config = dict(
    hidden_size=128,
    positions='rope',
    bias='none',
    schedule='wsd',
    decay_shape='sqrt',
    doc_mask=True,
    max_steps=2138,
    dataset='wikipedia_en',
)
Each number is 500 + 25 x the weight over its row's rms, rounded and kept within 0 to 999. Layers, rows and columns count from 0. Numbers have three digits each. The size before them is the row's rms in percent of the matrix's.

# gate: layer 8 MLP gate, 320x128, rms 0.293, rows 222-256, columns 0-127
# up: layer 8 MLP up, 320x128, rms 0.28, rows 222-256, columns 0-127
# down: layer 8 MLP down (transposed), 320x128, rms 0.279, rows 222-256, columns 0-127
gate222 107:486507468533527531494499535527492511505481476501505520536517503509478535535477481498500505497489496522544531499526462478501518474536516486572534519477503499476508479532467504542540514515494485457521541461531500503451491483529510485536453528478464535503521495531541481522463494521501488486466470484526522475501544491470476483524513470494509533504525486476509466527492464485505443503474
up222 109:512486499494498527473514488541516514513506534528472497549539501485483492530526508492507519483532488493474509496517485446475531496521473518523459482510489548540528454461449461465501528503463508514528527510460490500516490508501489483515478501469481511502488450480509532498506513520461497484500536443506495471449483510502533488506500526507472473490536513541460514434505481473462469522516
down222 106:481491537508521458436535515476525524469483456494509516470514470517493532479494526509533485489515533467537501481509528532486510469458501497511486429529496519512467499478470498485493496503508486452462510477488523498504460514557516465470514425486460523492488486458520521503509458531473514471469475495498491487456501499531535499503489543479507519481528488507494473522497502506507499494491
gate223 103:503524490469528505484516522490442508506477523475478508503470506534476526509484474529488523527504533533515458491520522498481493506485512523505512488539506536498474540530498483514440490522442518539486484496486519496490523498507481485524545491512460480471521495512487425523448504494531541481494498512517497451488531496498513450475503491519509449464525511530484499467438496478474511511524
up223 101:453484490506493469544476482474511508468489563535497490500520484506510506507532477500471527522512520517513492497464474524453495528507513511512493554505464516469522492504488466506482519524455507542486490510494534521471504554498478527503491494448532551522534517512483542524522506512476503473483539504535514458502516547471535536498487503489545543524482480514492509512486525552511511490464
down223 103:469458482573523520504503511468539515515481538498509472547486458476509479489516532529466458541479439504514488505514510544498509499517536492502537498467541492514490513512501524496512480469544524482494569459469496517484490492462526552473486502467486511521506492500534492481468493517527475479527465488503496492502526471496507517542496482465484465504461486465523490510493500522509496493525
gate224 096:516478502522475543490485532506515499533472524499495503510483507466476517487484543556523458503470527505404502479488499510497427491558510501514506528521496488570509505513495500507478543492493484496511525493499520449486526507469504492515503495502521492494526501474515521482503483493514486465447500480565488530503481467513508539482487511513501498496462505501484473507484502463476442517518
up224 097:491488508492483488517476448479494495450561559539520489514504523537544470527494491524505512531491499497483511477492480506507492515480481505475473517471530508520480499494541490485524488481471512567476539463533489493525473558488535497484516464513505500515495465532512512478476556564471487529465498465463514500467509553483515495508530517487489499488497484470490498529514463492492515515493
down224 099:505528543488520466511490512472467475491514510492439490500510502483526506469493484491505483504504493508504448496532485485471500504483505503528484519555487530511498541563509485533471488501486496520514520530499566509495531509478532504519513499480473450525507448495499488492521503504485509498459487477478502467482495529526504515507471569533567534515460519522489514496563492526474493460478
gate225 103:521508478540493549462478508509507517562497503506515572475481452466484479552476478474484448505543486514487499523469477538474511467498489508512506489520459502508537497500504524484453507531474431502499475491502501497491488506501526472497496535499505456510512507482520495524536470483463541493452540533511513514497501487529510520482498510439464500500505505459475490510518505490473488492500
up225 099:500525536472481511519495511449531506502482552493473504542528480494467477514500521522487496519488506516474508530492501527501513523481527509470522477482474472547516514480510536504525476517514470503500513494479487497507515483536437503496528442504479470503519521511562499571486508484508539489525498488558472534513492487476488489443498481494523501457518502541485467456483531471500497542514
down225 103:507464441481476505477473488476461508543524497508517483510492501516471534487530525525530470450524493516582448490546466470465520523477455539486523503514479508505534493504445487525497514441477490514493491475491513477512482485512528507460516483522516498503526477509504500503485534535523493498519482457517525517509482506518495460469469492509497488494454488472501497516468547519478515487503
gate226 094:519511492526507489544481506501483481482516514506474477490473498514510474520508503470447540554508478517482491462482486541503514496485495490542515495464516502495463511464497555496474484485508499519574491509515537526501537486481490512474465478514532491533536504558516488468502521461521531525489496494516467501480540496536465490473496524533474542504443529478539488493495508538546504494523
up226 094:460540516497462508486482482451525541468475506526505493496519505538458498543499492469457529510527534527492516490485488492495509465508498501482525501518511514466501517470532502510452484506521473540537489502496528496517463521486499470488474475497513506493591507518510475485496533510506493489532462528585483536476513478473468526496478516512511490506531493486473502456456484513489504521518
down226 098:539456495539494505455480519536513547476495524536503470509503488489524477555504470485492477480503517510468482575513482513524515522486481546477483507501502500505517538525497502500487499503527520479531483500497492521459493548507524504483508447553484510493461501527506491438578472518540504505492520524461492475476498477479472506473499493499502503505464517503494525528526527504481485487543
gate227 124:507501484538460471460497474543552526494465542534501491446488494497487498481534513456481519536496523496458523472525573528521465494518506482438483530454510504478512523492512513493495508489506489526520545480525490515541470514538507512521505493533514500511487498531560524464479511534521501506465512554513477493483481483540473487526487492473506524517476498484519526506515500503498507479497
up227 125:492484514519515512527511505491476467522499534505480512514551517523400501474480492567466492443528507541497500472535559494496478471519466510492525531468549494495534499478516535511485510492497503514494498537490503467497473511496517509513518528498503509499503504525543505546530463501499494485521526506532512500497512496515526529514475489487497518497551473525454455508470501534500497457521
down227 088:473485500393519531532543527433489506495513486524494485519512522529469514466504484492526514498489477514523458489506487497482472477523500463498481477509493531491497496476525498530545492514525427496506483546531482522495512481505505491486494483492513518505522485481522494542472457460514524514460516481486495512487489494485546463477476529494500512479474533546483501504491515520483446510500
gate228 110:492515480493510494472504530469491537500484509503459495452533449467508482484497495511440483503503478446571531533547516467539483464508523516510534477470503490496487494517540538473504456467510511459484496487495505529479507478496474525474469492476507488505469524502525480455473516473484531489505452512521496510499504492497502513461489550526492514444515513514520512494513480482535528518459
up228 111:532521529526491496508485507490477481506487470442480495475462491546471470456486531491529513512550532497514504476503461502470532513531514506509492477499571508540462485518468489509494515501520487493529513521445495504487503517531473502495516454549520504514503453485461514485534479529473504514486476483499496469485488491480497522495527488478549550544516483519518536470518539540525521495483
down228 112:489507531506483545486474444527502464496494547545484524472457509538501484487497519492512506523510543462508494524491508509495562491538499517483524490543493491528515537529508507485484507501464495502505529525504469497471494475501533516482479513493514465534488478522482522483509489547509496494541525485529467510454473456449485483537523513443501520549488492488499546459530503526497488469510
gate229 108:505484471519447553491511537494451493519521466503438514516514518470512492481508516500513505494518480465486500480522452499531523475498532543506470530490554516503495535519517489485479517504453486534525487475449527482532500505489557486512451480495445487515514480502512471501491482517493498518500505525521491455502479462517555508504496521498502544510464515477454498522485544481489524517506
up229 102:505523504550515429513545564498485504499488520517527477466526495497519518493512473474462503501474544482477513453487521521536497555514489487534485489523504485505548514533531519504474478506529525491491489491500505509477517483517542525481441552512528493506497503501499521460479491477481452497523498495523498494480473499503510525479475492519490480522481493527521504475562518524462442481518
down229 103:466484516500531480526512547507501519481527476543513499517500475537504494519539494509525516500495493488464495475520506541487489527499564500478486482461519483534487498507538496491499539480423526474503504552495478501505457523481535502526563512494485492561486553492517503506499529534476506493528517530503437505487495473517474509523509513477483499490480473452493474499548500524516505511522
gate230 106:486497501502510481474485528497491553476450526498478520486487512472474525500532517494493502513484497509556523482491494526492479573526462489471533484559466512506509498511513533503527461504486500489514527465542514520549532458498529512452498489505503486523471524496530469472499477496512448490489482513524527460488458484511470494493544497478477483511526443502549526538504518512478505474491
up230 100:526517528538487539521502532511469524506511466525509468542470479503501479461536478476502510485496463462499514481553484523447495510526474466527499522504522497487497506454498500531511504473490506473485457485474459488488522489502479497538535492455541491476507528475475527498506468516505506488535565517509557508495494490520519485490478484507505479532491494535482488466500517538556465448512
down230 102:488554517464474499533495485466481528497489532501518512533500490547480523444486483530503495500465487472498499455538523503478496441535488504513527502494500508520454518488501502510451505480523538529487468526498497455521495466503473488492450488530493488504519472507572478536484492507491475503497448466506513502521458497543480484513503506489464469497520492497522483515516476518531475505564
gate231 101:533518472515507510464521504510469471502559534478509533514552511482485476520490514521517519502488513499510515494489450480545514501475448537499476475479503522461472489528489474423506510493483496507487484493496550494491489524522465502447501532539474522482498512515483541479501464464496523492515556516553483544527516505496478488493479520501510480520474522513462524461514519512488470468520
up231 089:518530465479505465527520519482522490511473504536485573515515494493511525462426499514514517512493506519517496475484500474496518469472483508479519516526507504474503501451522487480507554498518470475502492497508528505483547520486481497482504518536477534473464525526455514495483566479474520475511501508483541476509467495476532562510498523499493486511515521455455519451508464533506507512508
down231 103:452502508470517514484544468506498527494543528548513519454496525543475475475516528537486515528457495509466501481514496520499510502485547494556485498518481503513514512562489501468487506480543498492541479471440516520475503495491512505465496497495498538532510474476548485493482491496504516466541506458494508514561514503501489473472485526499510555510478507506491505523561491523466502494484
gate232 102:465475497484519472498509520488505548515526500513467537503429499521470465490518533496483497486488488503542465451476486514484459536475522482491516512462461507476516494520474475508464492514503493491490480469519529539500505516503467535454510485508485473547481530495516537473491547509480516510466563542508513525560516444495528493505463513477494482522516510483473498524488490505476529491494
up232 096:532536502510477523513503483483479476479496527489519540430524499509499519495481470471538477504518502485472522549534497482485548469470477522502498484513489478508470452473502550499515488523505528508500521472490506489522468453546492458511507524446533474515526498498487490482487487534523459449480489481463525484490514536501481539537519490546523504490487523468507534487508467477485470512461
down232 100:559477468549498461529489476513501492493494475537482447531493520476509525458497517496543525452489543502479498488528512501488500583501525482495500509485511526470485491494533476462499546522532498533493472513484492546491487514514506479468540498509492515483496527476509463500510466487491522478490521494519463512498496469490497491540508510537550485482520476451518452492535529502524490468502
gate233 095:476501460472495511475504536515500519487507489485568515489518513445473542477518467524494487489554483517478499474510555459490493496491551556481512500500501471499477515522524484453493495532535487524506480531471514460515481525557506487487505475503496488493487492506499529497485529472544506502463493497495508462512531511526473520521514479558522490456456534491502499521505486479527464457498
up233 105:463463519507471518459510467486498497513536518516458521446497472516525501530459465478485496484520485533515476545555523501502478473478508509490517535509509495532468489467558492477470493493470490557537535527530479496481472510501529503518494532498553475517477491482474473486493487455513500476490479497516450489525486489488449498476530520472488485513476524530509499529507483480457528498524
down233 100:495493488449453506514500482524520497496521500481491471478498501472438482500483527538477453547505478484521481450466535480505543493501501491444504484508496503453529506470475534524555513495495469507523476539509504531498471512495508507522494526488464479503520523485485512497524535503455509508517486500525490507490484520497471462518454503465557502449530470487498495538477515550517499543508
gate234 102:467502503480461503499500453529494486450470524497487474494508472537525478569500530507428547478523498554508510508504463515505492474509506491514518498502521510523502459528529498496485476502511452483492498513478505517523470517509545489472499549529548493494515504504487501450501518511501493476547476560474550522504568475485501510471513532510497480512495526500519488485502474511530501501479
up234 100:470550523494498458502542513452485513509486492563506515513513550511472485503517491511479530515491495525497497469497507513534498530490492492470490491513527492522470545476484491487501491500504464503512514519482515488463490484497519532495476460492527510485506491524504526489494497463548476489526431464476515533493524549467569526498499483549514500527518481550482486500439514511482518453529
down234 099:460475517489518476520496508474524522496527489533451476499490479517494487515533499447468531534523515519456505512480463483493485526486484498558526535463490490472510508516464466531505493483513504475529485524461527475498451497568514490544523522502563512471482517525468537485514514511519532492536496502521541485507519511486484527454530499506491473511526463475486486469502509519496541501475
gate235 101:498520447485506519501540549454494514515513535536465493486505532477489472459475556457466490491538543487515475512470491492536474465485529486495495491510469491500494507486515489503488528516474474508522506483467517487508537480499531532458465460470487474484532469479503516524471474522488493505478510557482502476472538469438519513463472524466479529515484494489499481498501485513475507461472
up235 117:498445484521508493466521523497542469532486487524485489489495508482496489464533500516474484485493541526503478506486532488519519525529503492479467487479509458534502534491525513500508519453505483522503478526536503456483501489495493511515478504510534451522456504530512450536468492475518499495431517453508501457519498470553472515476487547542539497470530494537504502493559514501484495524519
down235 103:489514505480548527507520493481510485490481464500476507482499471470537543471544508540490474545465511477549477483516477501451529475512509540477539491488527502542532480466514506496490506470533520516488532503544478491520507510467542486491459490506517500524467455509528497487474526529489511494500502493474552499490465464457553551459497498484502516524523496477519517502506514488472519500458
gate236 088:493542490523511470464529506514489487497484497503470492539514465532472490513479437520516457478533507490493431505456490471493509514514547519510505483490525496491466488485509497538521464528507514527471547547480503520486528501510515468524476521519513462512502476507464484461550476516506498526530532490482533510486528506477445533480530472528484459503505477500502527475464521535501533509473
up236 089:517520534447489498476442497473514478533484514477537520510475486489497511501477508512526469485519448501520495503494517496459495522435481502516539524448486549508518495486496510512541491526512501485489499519476494529488495537474500516471528528473507511478499504510471488528467510519532457529561483471491489530506522504487512441494504492514512516463470448492511548469497543477491505482552
down236 095:510512478524485490526498484505472557530479496504479524493500508509506512506524465456486533474480494468465511497456508484507506503484535490494497514502497488548534477473535566524497514485534478480510520504495463436515505499497526520533510510502482459514480479482495519489526464488513538458508527469499534501515477503520467454516542467466480479562472507513476487497530487488514477579520
gate237 099:489474515511434507485523523506484507495469480468506501496514489477523540514523480504521468496511470533501522488537507513467463493473514497471505514448483479470482501550474519479462522499520491477505491506461528492514538489524497527489478545529563502531445553501493530520512503485506517524556539506475501496518471516502479447476502462460468526486477491453471500514509494490483456500485
up237 100:526524486505545532504533523550526487452492506514543483466517482501523499489468490521507542525517483524517479512518527497491490485539462498481512488496512496532499479502492502504519543494477516510529517433517524509529454521510489463501487494517515490497499479483498480494502511484469465455496504475492468519486536514472496484468466590482497494521508468503550501517505456536456459466537
down237 100:536486464523451497530496514493489501474503493502491486512490547476461487518513462508458498456522464489478484462518462491553541471471467491514505460537460475489505514507528519522514477511506481476513526507446471487446481493541481495499519503517522442528496493456461490491456483532488489498563489508500511506495502477498509528505486504465457492501469535497483509511544505463473485488505
gate238 098:464521486500517489534510518503516480480548521501503520495510492449531514487514460518494525488547451551510514497494497505453520476510507531507531489477481517501471514500451445493495485464532537502554513538522492485484481472467497490498492477510522505480484562521475492511524494575500541521501528513481512488522480482512478516537475486530488537496515529484515430505499502529488471484482
up238 106:476463525472494529479488468501507487556480482516460504521507467510448519496523527479522508468463523512492510534512552463501452485483554502526530491528514500508508539462470481506506503501503538499477505521499505516520493460506456454488489510507488490516508495442499509489535576511470529495524513482454485517526517493466489483509500523508442484510475476490548524510502538474503504484490
down238 107:509534476557504481517522534475495505534542528523524466516501457509545478530479515474490494513487475531498505477468521522453489510479469541482518479511512527502473509533482467470504546471491540514555545474529517529497479457451493499482488487537494518487511465471487501531503519523485526547486496511517491507496487519544507490517484515528489507507527465517473532472528449511539518492484
gate239 103:477510463454463522490515481455499494500502514500500545446490513483535461537511515499475483515501509473506524517499531476491497512532507496491531468473455507511556537521521487478490509477525490531499535505493492517509474491514434488497499436528550512486485457477478545468514494456507500513498507507489488471531523494510517465536495491530458540500512525494494518518533556502515508541532
up239 098:536451518530480505514513497507477499483491481469512515495508487514476514524503437472509519467482503469535517520513490490490415494472505496500568519501514487496506457484509523519452509503517551488487492518539488533509539508481483491468503524477527532490519562506527509505506477542535502507495516514496474500532482505484481525510475487457461468496525467522552501445488511486516485476468
down239 099:468485531515463454540537489517488547490496467500510472491479516501502473530507553455523511493470466477508524493513482519554510451503503511546521508522532458477538481489496479506503515506522502499517519483500513506529486484513515480493520475546529495527469565526496477509502529513473491477477526502455483476509497522496525524487466521466535523470512521511533459530556499481454527508492
gate240 095:534511461490500528496499481537457520492514503486488526514486485509505498491528537500507486514493459532501470470555541522496491496491455513544463547518523457516481545547465466489526470550466521481516481498438490509511517555512484479524495536481511484473474496497465530490518499467520507497502517469501512473499508515519500473502509530535504491515525488445520514439503498451490502514502
up240 094:501504515498492517494513517478486522491470492483512519497483462527524485519527509516510538533503515500502539543521500493543526523551495465528472531497481512539503515477531475471507527496530449520501451479524438478507482513493474487521462467497499549487461535490529538467513484478476498518543466526490494495502474505535480516469485520522506474466494506469474516552489515433526531529507
down240 098:494543474509510475507473472466525535486450485460491488499507508537465467497494565515504483478486501494498495501491502510463515500492542527486461537513500512508488487494462524477463497514520477485496496502455558495464519533542495493474467527492474466523532539490469549490503510509518497520499514483508500497492488531514509493516525535513485517523474514438457549450495497484492547548527
gate241 098:465532498525538493496494519428506517502517483522477512504521465538482533500486510506495489520493481503505505549508510470508525511523488496535488482474492521527488509479509474474525478456541461500529536474482562528490432504536469463514515496493471469468511488534469496486471498493505479510481519525467465519482504502489485537474526529531523480460469482501499513475504533443534460481522
up241 096:525527514523491522506517514511500506563541494505501458494489478555464539536489513479504482478513513479516460512532520461512461504480505518518522538501485526485495492505480510515516471444493527480524502534537453512523510523458520466482526516513496507480509520471506520472457522545498503503512493473530527503533536536497467503458498452483480492523545468452489518515508532480539534522502
down241 097:466482452475492524499484497498497498479517500507470514478520519426414479505536542504475522502500500512514500458514461553511508525510495518504492529505520473500500520505493465491500473487478517477478485564500486506490455485515492541550464492499504490516513510540482471505506489527504499501472531487546506515509517477497479512497565534516494537511539512476492498531469501490516550505449
gate242 098:500482466481454495451513488484486492469495498550486500481486560508509477509506457456540535540479527516522517494500485508536460497494488491541483503460500453450499473531541514472501495506492481496534474467489521455476465513494522434525506504480538528529521516487466506487519482541534502506459481498474479526469498545496468486488473477487499484489501498544476498491500516503510499457495
up242 093:456536504451497505536506514491531515538517467519472545478515544517515496515534553483483460464515472491489456499495526469516479483456527532491482533504466489491531495474478497483470467523541504501515522483522514494495497473508517497460469456475450476496556526471526514518502490504457502530500513481510502477466530489485490505493477535488469485508550492506473518484496516455492540503469
down242 102:493530486458474486494560515507441516432486489487545460480499505482545552530479506487474477501531493525490484520532470505512483503474505574506488517501499520482498498479511508485477500527471518548510496571536494526482498510521536527497480463506512520487474488492480474480526476496461511524504526485493502483489487524510464540526542509520508492537496489520490516485526517484480554512492
gate243 097:484511544467474522503538503462481522498509476530532502471496450488547518510518504468479485449504485493522477493527496545498507523518505530471514524530517527446486447503505522491496443507512455518531481519528530491477535481486495486524485485523501537489497530475505509477508521444482472479511513498554513505485505459526518527513513516528496477532485487477504520509492492426486478550514
up243 095:498502522463495482484512556535489492489509488507471518493513498518455487531519489521502528513536533454516486500470468479545482468508426511525504544453472564499526541471503538504472502509510497456530477498477488458492499508461510499525500510534492509507523523494530448509516493528523473480496504514500466520496495537456544476482533500517511518503488512523526488478490544489483470482533
down243 095:484518479511498532488490535481494510480498544483538506483466481500560523510512514481481470463472527467520494498532537515511513540508483548516487498489482500545502483486512457521527499509461488442512484523451483535506496468536481518511496493505504521489488569485460500514499504519496534526517486528464504515555503475504447520525510476520493491510508475470560519518556464489499518509518
gate244 104:494468480487522514518497498529495519521489512489496480467492434502527481531466527506506495527537457527500562492456493470536499526500500512504478505499485466515518453516543489504520492475515495522497496476507511485504514475501492569481522496529482509463524532481529526460478461508512501501487534502528458518485535502501490492475540548531478497540501503459527484515507510554444554491517
up244 101:516493493494533546472527505501468481519473497480490523507534471521477525500503466460469525508559505473469534532542511471504537531486477519523522498484497477478473508480475535519491450499482513486506482518505522494478484526460512489449491445481519467531511522502536459436463529480509555543526509521507509519479510535484546500478497518491520496460502478512496495517519468517489493533492
down244 102:501511503504482524499468504516494490509474490474538494534534492507522542483516503500532504490475549466522519493439538501518494522537478487482562465507504514482463487498518535475544514506490465500474545493481452515487498496501492441483497504467509461507488533546466484465491484445488515493511460437531506539502489532483499502512514497531479531525523500517474463489484503468494476465523
gate245 101:500467519518506514519452500463514517532464517501495544451463531501457477497492506524460501457479514512519498477523504473476517520519493488525494490484518560512541468489490493518481519534541507476499488489504508493472525460510461486505476465539521473503550520483474488489567496480518521472523450514511495525515527482517501442486490492480498492468503513549478497506475525509490544547483
up245 101:519493538489509502487525479452511522493496523498540524491504472474486489501520515508543468492504516467537516524480530517496458479486491523517521518495523481505499573470553475533497512474528493462470563472461502516513487426515514511526458520510494513494505477479501505513473513498475479480493463466450488505553516512492479515521509465519504505509499512492472468536477462479518469457524
down245 105:504559487539508488523503452480485490506512497493476535489504511556477509488504503495531496554505466517520488489460516514483445496511533510496505502510570515494482512520509481489475532494489476488515442488470533533490469506476512491548510518498530543520510537515500510510488517473535522546499500517477523480472513526522472513543544486479547511540530489445460522500520514519492514500473
gate246 107:519493546499494506506503495518520495529504501466458477513468514499508490509493489539460457485505520483525536455502510505542475464511577492474497510528528442473496539541465499514548465477484497532459461520518560519446485499532488500522507476497513500531505533504525496486462541495452458511473473485523528513514497501497501522456516469479521509516499500463507488494483501489503496507494
up246 099:472496527471529523483513508504455509501552437522488476486458515519477476508515485492538482506507494467557505521468503487503458492484514460458533466510516517503530509486470531506508524505514484497538471507519474512498488557503455481504498515502507541505527459530481471504460500502508529525526499480509494542494484487500516514546489514456505479491457475472504481490510481437562488467509
down246 101:508541477449474529465516510528492518520481498496447509476490473501476503540477502494517531451472478511498461536461503449522510496513485498519500491500493437514541515507498505557478464488530494536513495553508483496500490501521490523475519486521506516484512512500488535477501482506526480523521487481482522483490539535521501521541482511485457487544537527503465507546470546508482440521504
gate247 099:445473520487478492459499490468503479494529570517519517506499521465543463460500519499500496519525485491491458533533499515479478478472464564478484509490482452470519500497468527500496472556498454459484452509467496522496473492481467483520494492517498497472484471509488494500518496476485479498496521466477482455506555485518527487494491466487494501490470483523479544493505555492484464489487
up247 091:509529506476482513492473513505472486457487468498492466513463497518484469472471474506534515520490515520533508490550550524451520478503513465484495519515511513480561489510529553485490542531468486491483450509445477497477474554468483501537498498472490516487518467456529506481554478490531497524496512514473486491484526498493458485529503480516474541485476522503528463519504530503466494504526
down247 099:518534512474469535459512528420514507485509483478534427495465518493482507531466521509493499500525508482508499540521483484482493482445518527510497469521465516524518524503526508482561485507500512506507501469485532498503481498535475515481448514468494528517466500490477544471519526517499511510513522485521498526454519494476526520505470523524468446522489501448492491499474510445492482499490
gate248 100:531550497522518455491513525481504520479464481522456479489497498509513534496461515502513485532497544524493512483474517498482523497514473529511467536479495486515499442492539518488482502483498436485514491501515532507559463477520471514503500551492469480528536520522538511519541498494529540511466510453465488491474513473493491489475527512526441508489514472482473523482487494503544523543484
up248 095:508476513493510528500506482526507451491474470488500492470483479500522552516498471503475462534531553457522498481495497509455490505525541528497518496526557537467452457538463507530516483520484494479560513458493480522466505513496505506522553470485464497468515478508480548488493527522466518488479493490496495531506495542543477467489510487465489477520528513497470496476477473476527497503507
down248 093:492508515483500463476507464498497520475477506487489566476478537470531522510501455501473523524524494539507518540538507482487503538509499545498490448499518544464478454522503535509541453515497532529480557564508499492483492487501513534461502510497516538488547507506513549463479476521491472490503547491513510463506482494484492501493495497486506488537482518506475506465478454491504498484474
gate249 094:526533497498487492469536460458500541529478531481483520507464503555504520480563454544500497510488494484518519481511493531513480484512478477540520520501529468484514516428501443498510468505514485491488474490437520456497512510520498471458496482479507498553480483499487496460503475533479490510438503516496489493491510521539467480510478493509492527504492494506534529508482504525498515449511
up249 099:485477501512541473481509460555484500493505532485519461464493513536534524515487524491530481502493472520518476522495525504489522514511512489518522549507522516552508467503477476486492486513511470485474487568499482498471527536500501485466477505442504506513488531516506486509536486474538523529479446534541523502531501473554492502515532526481507543549535508475537494467479509477509492539513
down249 095:496436430475497509503482496498488504494493529514488490540460463474485526477554491477508485516507480511492473510488507478490524534490498508483487518477476487485555494513509491485472499477507523536467537569412500497473500495499446489523543521461457514510473498509500481517509471512495482498489475489517516490483491479516500525525475506505488475537508500521532471466546488441495494496480
gate250 105:486476483511524497505508550477466512530520498516482486511480501502510494502543483453504498500532483555546490504533536521497532519516517532471503493490467511499556548477503550528475509464526486485455524510506480473508516514503496476462472528503543477484544513468458495521477497485468501529498474503506494512493520506526470423522482525499504526507479483469500536462505517485543454466495
up250 099:510490513502495547517486477443510506487522481481505504466477516503531516475474500518483504472529496497520519475477489527521499495486486460504494455426480505561513483548482492516463559485495474492522495511490501478474497483503499517485519460536525466520536500481482512495514526490483535540544505476507480444496477536480482501519477499469476525488516532506479485481421446496511507511519
down250 099:460521489483455471504457489531512518465491511524545508479486489486508494506502521502499473483557494552489516533490462493496498483510528514520494505528548468500513492488481515497516468475485502493454507476526461525498515472541490503495491461461511510420498524538517505488455514533523492480517501495553500495530525462529477513464484514538481483519460477494488522531528521498548539481475
gate251 106:476529468496531458513478495502449491517506521512499438493491518505504517490505475476510500503480552554516512505502511489495489491497470500530477484496512539527513499528465516513537563527457487502511493485513484484516525488478486508535462525515500505459500518487509530482475477539500496498517520470461519583515449508483485470460516463514509497490501514523535492466562545471481506523482
up251 103:508509501501510493556490474472536516493483527523472446501505561496525484475524549497492478570492517490480520553474493512575506539547515514484486480470489522478507512472472531500491490505456519521506461507507482488495476492516498522515486470463491507486510480473495503430533495491508501493502543524499506522508531483532513504521537482539513535494546509512520493512488480546488518480486
down251 102:464486510490493482470499483479545500501544499473502516480481510458463542504527509493487474464479490512479540500494513507506511484507470507461463500458530507510490477464421482510497483540498500498523527498507534510554504486484504506509513519479494486527483492511499473480456485520477465521492499525511516523481451563546498483478514499501532565455485471536512468512549533506500520504534
gate252 105:482493506504485512507476478487539543518480531502482476498559477473530491450508494490496475490524497532534488491545522474490446491472510489499502510521508490471507507542451514456479525514481487445521551479501465463532487479439481477487480454471513510493536486488484547499531481542474505500510488480515488514510525496436488516469513502503514460486518551492469501518489524493485489523504
up252 100:510518470518518486519496500541496488436504496515491557492509533541509522502492510495501461519498471483532496514441517497507508487512471512473460482494520485499502508499428518498511505514485457473541491536475470503549501494517545482488455494472497471457488506522486459542440502525507473517530534496509499504505492518484496485501525470534511518524473447519498517532531518440495502496472
down252 103:484489438520505493497513527494472528485496485555494505454495476486506515482522505510507486448491451543505527489472530511531532480472464515483541506540514543512474500470500485475558483513489455527478489527504497497509482521493535499521453475517471512483465488462521510523491509538524513508505524493527515523494515528540506539461531459500492548504491472508459513499460489470493530461490
gate253 094:495483482526475512510461543490528525516542517534481519515503508469487533526522489509489478523477516502503470488489533549504443494516526468469505506521464483527503508515482510495492471527483523525521505538487478474486474480539478514505426457521456483491439485479484475483494509547498472487479503526520516503512527516537497523460554496457539516482463527522524472466487500528505491492511
up253 094:474475493485507432500492527511520518500489520518477506496536512466483512475491552563527532464459491535503472556486497489519517484494481505507510447516516556515494532495476524505506563519500506504507534479504487490474533513516525505506488491488429466485473514539504516460519533488532481499502496467493476499523552500518485522479524500537524503485498462545518531486489502480471499512524
down253 101:472494497526499461516442524465529495477526513499519548476480526512469456535538520492478501494482504519484511524498517523511447492541472493464536489515491575505479518542513489500520522496504456502472501549467481492496490529499511486441498509494494452497468499489467512517500505487519501456533504529495486512518471520488498488466488492478491448484470500571474499479512524533495483527489
gate254 099:490519512501496523514486455507496480508492528479500454486500487495524495528462500496450510515506520503482501539477515481517520492510523503496498512504504513563540464538513538483495504534515463525448485487552477503535464497497506532515522493500463492482509510476512486494543524534532547479466466518459491528463542495463489505524546515574490486495498461531525491529508498469521520547509
up254 097:493481504500500478490526482464486529519509506510452524486504514478532503478515496501520516522492552590535475477499454537470504486481546489491506488490537501513520474491502532526535530455497526525478511563492525520491556488494499536495548538463503514488485497505473479509489511511516461472502503521452521516508524526439547485493505529469498521515514486471471499487512504507529471499507
down254 104:498490516514514501492475463471517501503478566474467489524481515514527480513509499521453491504519557510456483523531516493485475474499491497494467529527549496582491474525534529509531507468523521500494482555514510487506516496539500514503525528543441491460518445482513507494474499535497494507505524517490497498488494511483503492477533503547505448515487491474466514539504489458534524510506
gate255 101:508480519516493517486513456549517484496501570477509496496499506492510475491498503498525439470524532505513519472525492458446514486474508489509531455541526554536489484505515511508498501502502527540500514514496523494483538500476522512501495496464520462454480536539494476494469506506450467500493498523498525506515542483461522469482511478485512473503457522497447500460474484491495485569492
up255 105:518520468480493472511499504474480525487517484505525513499504437474485501462472487498505447483506519471547435483474535492537476531503453513522496505460487457516507516529505519479511497552482491445500517537467488530518502501539539516510531492483515545507522494579528504492500500462527474511503499488527503508499496512520444507465468529493543507487506490519506485537513526498527498495509
down255 102:507557510511500450494533527486529549464510523503481494484544499519526510525455531505518535481508476504461497465505465480464510494447473521493503538526478445498459494479498510486495503546471485517490507484490453508484529504521475441500474524553457453468507475514496524511516550459501506486485524507520511485481485474493471485474524534501488533492528518499514510482518493511479468510499
gate256 110:492479493528499551501517482447481504478492517539511500480506497489479491490519500513504506445498532493482482507469479473546448488476469510501470493503510527489539462531523505469538487500494484510479557517489497465524480510503481507505498523519477443471457547513477469486506512458542524470501441470477481492488507485491514484473469468524474487477511486500460527463480516464559488503534
up256 108:482463508497502473477487510515522460494490498520554508498518491515484480508505493524538439437470531492558479518503518480499545454479508497533479483477525456513496515514506529471459467491509525510483539493457531513522478471521492500497522474519512444489465487515508517504495506488513559470521477526512517524470488479480479477471509478505482530480527473496481508498494457440517547491511
down256 105:473502521503495495497497474498481514489481478556490493492510462505489439482538505529484526537508502511528522421502500504468482534489495494533496537499465528500517478524487512451465483538451475490460488564521509463508487496495538489552514515473473518499497544505523504523506491465490505511487500527479497471472471516478519458464514502470524456448529504514506487502532485465501490519487